Each number is 128 + 32 x the weight over its row's rms, rounded and kept within 0 to 255. Layers, rows and columns count from 0. Numbers have three digits each. The size before them is the row's rms in percent of the matrix's.

# q: layer 3 attention query, 96x192, rms 0.075, rows 0-29,32-61,64-93, columns 0-47
# k: layer 3 attention key, 32x192, rms 0.0646, rows 0-29, columns 0-47
q0 075:152109086202152149141180149139113108090142168147147139141151119162121152139100140062125152204114167180147126122115128041157103110060109146125087
q32 101:171135152085111097093172080147179089097137192120108127136159126086087100131158136190087115153151134172133098120098088135085140110095089160173114
q64 091:136161077199106160146162168102113125136101069144151134120183183102118159145142110118182153183102117139112115213120087113111116144124064092130164
k0 086:107110140128163118199155188156114105116150146092118124082057167152153088114131168132089118089156152054092154099159161137180133095136171141099088
q1 081:119135107136105126159133114136109089083145108122118118141169104100095109119093161145117133206096117197111156119153136112124102046115117108114133
q33 086:186120157141099092107149141198120110105118179104112174114159146119128097124139151164105130173134105129098116120068083116133130159075119179102122
q65 097:118161071151142145139200111091214130146158132145143142135143182151070192144128143088131162174139164075167099102078119127135125088145136102107154
k1 098:093093151114151069121156154135093113140128110071115142087064142155152073096138144120064106105145150087111122082113132146073149098135177129115133
q2 091:127142154172140141130080133140157092104140158156157148146119077161191126158175128074116136105194159090137118109122076165139157143132155096136086
q34 086:134117128101173131143134133110128142069110107136179113109093096213111107141100143128116103149136120115162154041076149178222119135131143103104122
q66 095:137199171153147130142081141130116086134119131132111123153100062112193098112120097129136100140124160124107110107105196147090145123130139151185125
k2 100:166164120122078138126111100083153153133113147175088164176160127105111189193168103120203151084123132149131076147153126103139100142147093121155175
q3 087:104099152070092104101141076163134143111104119121150172059112100182157139119111159088113076116084141086163072052188081127162193098083131120083131
q35 058:138132141149099118159126067167098117115128087150118099142097145179139134172145136139086117118150114080112072117120092170110113155047139158125171
q67 098:123092147098091081145122134177165121049117083107089154063080102146168103144134168132116092129099075140133098131143118173141192174113121143074112
k3 086:153138100090203133134161136208169079142117147102144084089078079203133073110150142135121112101109116146194174181120175143092134131102134125136122
q4 090:102133123134102151126135143114114165115064175143113089147155190106093154166114064161164141142102094149076153169124121106129072129113148146113167
q36 074:143102129070127129096125100108142136144136179122159152122174108059126112118078110149138102157061133142079139192160084125151127147144159091153119
q68 086:102133148071166199118154128106075165100115175204153122137167152157066130113121109096139203171124139096100135115162133073152094089158171133102171
k4 084:121110155162095151145146133051143124137130127146112109170092144103107179152101147136093141200079151139096159167106125100144105139118122060095063
q5 086:178166116094112158113150120075100211135095150134143101145203195091121158133127097110165154138189170155125150156129123086093137103108122114171135
q37 088:084137113131153138113161143113121126142135186116159116148099157069106127122092105109135122105050183155115131151121139124114120076126121089161134
q69 101:151115211101145187109134114066102183143094172153136092179120129147122138091127106070139152178134251106163173110109152045135095076167118105157135
k5 105:097146165118055174119114174089023133111098147139105095154092172072123124200118116139149155139118138139059129159145147135155098110138146144114115
q6 106:134154129195122146134060129087111130205070129128102060181162147079128175137108065191177145135146112149146129183122125083091083124131124078155115
q38 100:101134137107156117095155101133131102134132162138111170118130126094101103125133125067137203131159147127066201113195121181144107182168178110104063
q70 104:114138133178112144107087134048133148162064156147120132175127169126122126120137059174165154144091143113157162167155116108132103096152161113163158
k6 105:131111143124100186166067175059070176118131138155118094170103089132076125162122060128143109165129107104134171105154132109181127070111183223120154
q7 094:148158147113067140087103149101090181119056094132131122112149137120125193154139129124141178134168105086106100135130081058140088143138093102095119
q39 094:116132158125074111089116127111088172119061174109162099119130151107108164171147158143164155089189142167085058111124097142175126113126072145142197
q71 074:104144152148092164106124123102109184133073124146136120126135109181149125121145106092150186134128152097155107132190067105081091149143104118144160
k7 112:095127199100097130153088134047055127134101187162137044208129173118059153144136125162167110145093157147108176164133142086109110063158153115100109
q8 080:105120164196099074117158158168086100048158167104092168137047112112136130102097141178097126126134148048100146168135165151110166132043142185118119
q40 106:145103087115126086117134150167158239089149166069130144089033136145178096121123170153153107130095129114144072119138170108124151124111092116126127
q72 079:116087102158129106192190185160108126088124147139130164095115153141165139163116156143115079118163055164147109120083174119119142173071083139070130
k8 079:141062165117117186084208121176135144136142103127133064086153079142133126155087104150094086163121155124206172117139124123112121171151121085135112
q9 133:148139126103116155123059113076111172186094126161115085173184128130118165105176072152152119159105130118155136155123130075098133092134114077159167
q41 103:148076146131137130078096106064082133131081130139165103173142141125096178093119089127164143163157179112139128134119146062130140100159094124160154
q73 153:117148159124139193096072138040115195177058145168139119192142148117109156099132092117167159168117188142130182148125117127123146058174123107162148
k9 071:082113157139150108106102161074125102147128102137126098180101138108134155200116152125147133110095117089078123131100154133155134098106183129099122
q10 088:147144121159085148054147084098104084111082078145137074146097095108140173133141155152123140119071178167172157108145107138093119098126098112127146
q42 084:120130078116132165043160095080126133146083158128104077160105159148089179123154146105137137115080221125139094131169155126049131114172135110138185
q74 089:133090120131096092091190126150116171111135148111081112126131091091121142133123155117135130151076139129084161158161127148080101087138138119116130
k10 118:131157075120188123098143071100095090132177068096094156192148099118125132118162118105112164103117157115193104130169174104066086118194107100143106
q11 092:170152082113114103103135121140107178084121099155124186081121076085130133121088150108107169186180146145128159085103142114116113104108084065118090
q43 102:119100137144089078131153109127112103087113157151087133098142091142098122166099160103083144110193115148116140113134130135100061127157125123070108
q75 090:133111149071113098131187106139165089193096186107096142133127172057165121146142167107079155178102145146139119100108111137085086160100142118082091
k11 099:187145129142124115139131087109150193082096138077111092104082073122076130137135161214103134062158108129169121143119157144167091118132129092143150
q12 105:132118078166145097211136125137125169150164092078077100175166163107118107127122140084099077146110113091073146116116127102143089167095130108087086
q44 079:177052156128126112147131093131181132109142201113076128099208094131141130146077146085108115136158105141181187123159094109180092155134096119117060
q76 099:100113158145134134081134112120082179119123151102149145147089142111118157151108142163123159090126134102142169118126203110111082057107168136087131
k12 103:168138093108150095163127165143180125124145087159130102150086103132109153081168125177108145137138094111132162115110128105078154084146098119161176
q13 103:179102110136192162112168097157119107130175132139120138114140133156129098125154129155110121102120067103122105164110178151098127202146169132115094
q45 101:128170082179200108083141144154145149118129115097128191111061104138180112119109144116146167163137142119152102150101168170176183082128118151089104
q77 101:082172085142124155145032171141094180101139098120094124139086130126136114114138147154151108178144118108135100138100132143160177073149116163038204
k13 087:160109147079100082128140157153127124164129131183113125052188118116128080132109162116124121150164152124107165121044105150115064096067125104188111
q14 087:121178123133122151186145137142157089136170154144133112114126105114111081131162106187153119147090111126087153134119044127095156119124125214162162
q46 085:080155172082075095235093177155152057097161140102127144095158158073143086098125119209122136134153105120102098138126044113178094171111128143183140
q78 095:100136157139116133181146090145138081133148130151107089165134073124099131105131155129128122099177176130085134117103125122111152172135112111148172
k14 102:149123133154119078115158125160164133089136126056138153092159146141174071124120154114075116115106059104119067129100070194180128108084173140156135
q15 140:168143101131183128129169140132120157190161000128098075187161133142129105094125139126101091120114139129122120108109114171085114132085146107167125
q47 157:145113044164115154102132134074122115127146103129079065185132129121105194173130095177133135168097122137141140171084158076087150109097124128091117
q79 160:121178092141148112117095171127117117133156129093074145111122173144099106079135109141179158142128057120066065171106138121108134108129115074106111
k15 097:103172071135139124160153127082138092111123136134144149159137131142119150102123133107092205122130144106135131136142172141067141093174106121116202
q16 081:166152210137128125130093163081131144146120119133131175140144129060165123148115107103136172100173133072154168185135166190152138110145185107139130
q48 088:093200143124149148091068143113088158160130042134170118135073100051163142119111097192148163111093144146142105149171136115162121066148141041150106
q80 093:160134112177105113122079100100101068147165139153133100162141118123186101192127070143163129089193094152144144104067122172135111171152134085149098
k16 096:125158153125130151150107085117136119144091089115171102137140129177077175135133094135080122141120143139150126121072116091064227128106096138141221
q17 077:086184141140131160126083158086123128133145159169161154194165089052144117148148139064168139089138106107148118120093137175127115145145159101173073
q49 072:118120187087171171065094160143068128134094101158199124146110087088148162101135084137135149168072113148116169115144178101196138092113152073131118
q81 089:127190121192091140152138141104121096130111102156150088165122099106125183197144092153169161136086135145134138161095182100101086133097148127196116
k17 070:117117091210127128143145054062107119141141119130110136144136206140107140135089095149131131146135160111144101117093092139100144134169087057126140
q18 081:121102126050125055077144058146188128149090097080148177079106106214120130119117137155105107144118144131168090121162085130128194122115106106105170
q50 064:107133094140110069156162117140170107154130116104091117121177139149128120167124149128109153092220113111126122142149105122099090136116132151093140
q82 089:124080128095165118104119115166173098124155105102095171080114106150157076087061167106093109136165106113118108105134111156161190124126121107068138
k18 074:123089144094117146127152208192120148126116165107132094101067089145170076148157164110141104071151089078129129115170147120138172100137173178169145
q19 102:043090152108113139085144170099138192090066168111169130125139173139093157153101150074208156110097167112145154144151141079143128100140129155106171
q51 083:159133082126119071114176099118166101132133153135098143136179174120112103185096109134131132100091096143102106151127086130126177156140149144161114
q83 116:091084155059093137112157128123101150106111179129170127122153184138074140148146112100175108132071134096087159108184116078172180126144142149124066
k19 123:089088146148134116090138156153116138113080135117174136084097127128201062120035165143111144171076178105130132121201128128175153100086126109112107
q20 096:154182143146131130120080116106104072152178125169091164116152130045131106152134132156144165114200115153090157138116125164125109125124094132183093
q52 060:134125091103177141055167108093174128143125132150110134148184077093092141102119125128123102149061114168170193100108195073113164105141150133147073
q84 084:150130108169082103151095138128109129176089113131137088155141108111154163139134067218131159130143083131139122129095112141064071140118104111134158
k20 121:132138154110080170152078112048054179142121182165142102179139145094074172165141068137164139132140150123113140187165155121155077129116138136132127
q21 094:163153106113184101139137100112146060117222139125085160127113163130089083117135135132102120153151125137108128089132143193111118117149117111131142
q53 096:153136135119142102176108137145101092163152068159048123113116120100134118144124152116154123109152114054119147124161149158110110145090126141138075
q85 080:112134153109071077170109143128170097117153108164086148079052113128118110150095152096145145135169113193108104121108143141146112160121044125092126
k21 085:076118140081124156155122191220101084116070153124168069095107113131142047147088165163096118122158116110135145115128127116118110047092154165172163
q22 096:118169094194141074112183134163105106086183091089124126134062099103179088125137144095124136112105161110086102165154109142146093111075118134140105
q54 072:185149102111110130157102102161131136077108166133090147131164112160114178159163140117092093144153098092131147124170133035109122098111101119087129
q86 080:107136099186126088101163087177126090132133140088133175105140133089177122183161174161086100097096117160116087152151179126117105118092147132115070
k22 128:165125110128190122127164057210184128099210144086111160101162090122149126094167136091100106134160127126190094099135151141134157158148095115133107
q23 090:124114126134196174088133084095117159174141128121116109166148152075105118114131088126100123094141119193121138175101144160146083099142134100152111
q55 108:128138142130183142083186131096135112150119130098140126155146147117092102108096081128140169164086141152098153162117098208132131115124171062145103
q87 086:152169114161105118114088105132149155173111084137114106151159096076122149143159130172122145150131137185139138167107146156142070072162134108139122
k23 089:131092193104153139180087115062131096075114179112137087165137224141120149128111083153183122161127171102117131157160132123104108054137165101126144
q24 095:134074162119092137108117111131106103077088122100171187135154122119143104127077188077107127168115133118163131106073150146153145117167096130101127
q56 099:124160122216130093125157101129146074146085110144094150126123146167071172115240154152113085147144111132126150060094152173043174133115152141088134
q88 097:141156110126074041160131113160111073150124145101078153091104120143175096150146155118119116103123061130095073176110109114064123193064153170101139
k24 093:149172059165135138126137165189117164141163153159097109159137086160081145091151128166180151114126134125157137184140132105078045216159083139164110
q25 089:108140119095157104133094145182165110141162107108100135056083098142152061092082185099105129148146094109139057173102159189205132085115165129122167
q57 100:107139118206119080152178215171105111122159165098122145074086110148196077120077157116153145117197108119128133153163101133136052141089079114081149
q89 079:120136108172100063138103164168115089118197097099088158097101130103113087176122153105135146181160107103142094152118126152147134142143150107110134
k25 139:165124103097174092119178143253173091129187068120136153049126107162171092100138191138051127120105131133161128130139136176083131150101126136117131
q26 080:093178133145110099110122173172164110160167159138163171066161090109154125090149090093106129161136178179126134163168195153136176087107095152135164
q58 119:139135146158180156110113160124130139168152169164127138146142175135091131111160083151109141153146097107121149147122129112174110146115168103136100
q90 088:155103185173157115100162157149126115117139161109181102131210123118136150126075099148130141194123128131149141123078138150114123087085108098162122
k26 088:140130095157141188109133076074133145149075134131163081192147164212138134140142092107142123060082103087137139189108133149136123134145127143079133
q27 100:099155148146109082181096126184128103143145176136134142126131089127144087174167099122079124161146056124111132187120181156112121152130181166121102
q59 115:140160075133093111140094087117119156113115085140105129141214132136150148150184125162144140164099071094129163171120144057121108137113129137148039
q91 088:146136219057105108108108108168110126148133111108145116100136071121139131132221109118107125115124096120115104171090085142145142109063161167173086
k27 107:108101109165135137143138123134167152169113145114099131130075145119151147130093112194174054141115105127130131127083124035141198151080097118122134
q28 097:100144123154095145082181156115128152122054111132079143112138104183142153215113095118123214129156078128164075124119097149096103132134124100115083
q60 092:096146184171061171125127118133086125122109148186160164101147079136104105169129094168135161108138106172141153151132141149113081132151156145124110
q92 080:095141091052112111165145137109158088129133137118089108139142145120148103179170119067108129085124104068128125174130101102094119215101162155134137
k28 097:125148037148124049137147113134102109093178177139133187097158142113155103136152179149149129083190095142095106048170137103177100132079119138134097
q29 105:140105114156099119158124165147125165156133210135131134128176157122160157148150053142112152146133066100073119172114094095105114208112085147111078
q61 098:176161175097110084187099140165163101156104115138132165087127132150150115145216118181096107128128069158081144134098083126174143125113144167141099
q93 084:130121157093140130110165172165121120120137192144138138122159154152180140174139161160089132029122104126192151138115079098150093160038151231084116
k29 123:124140116128072122194143112186171105128159158145098130076083121134159114173142089156151120141129033132094059116107082109164105120125121154180099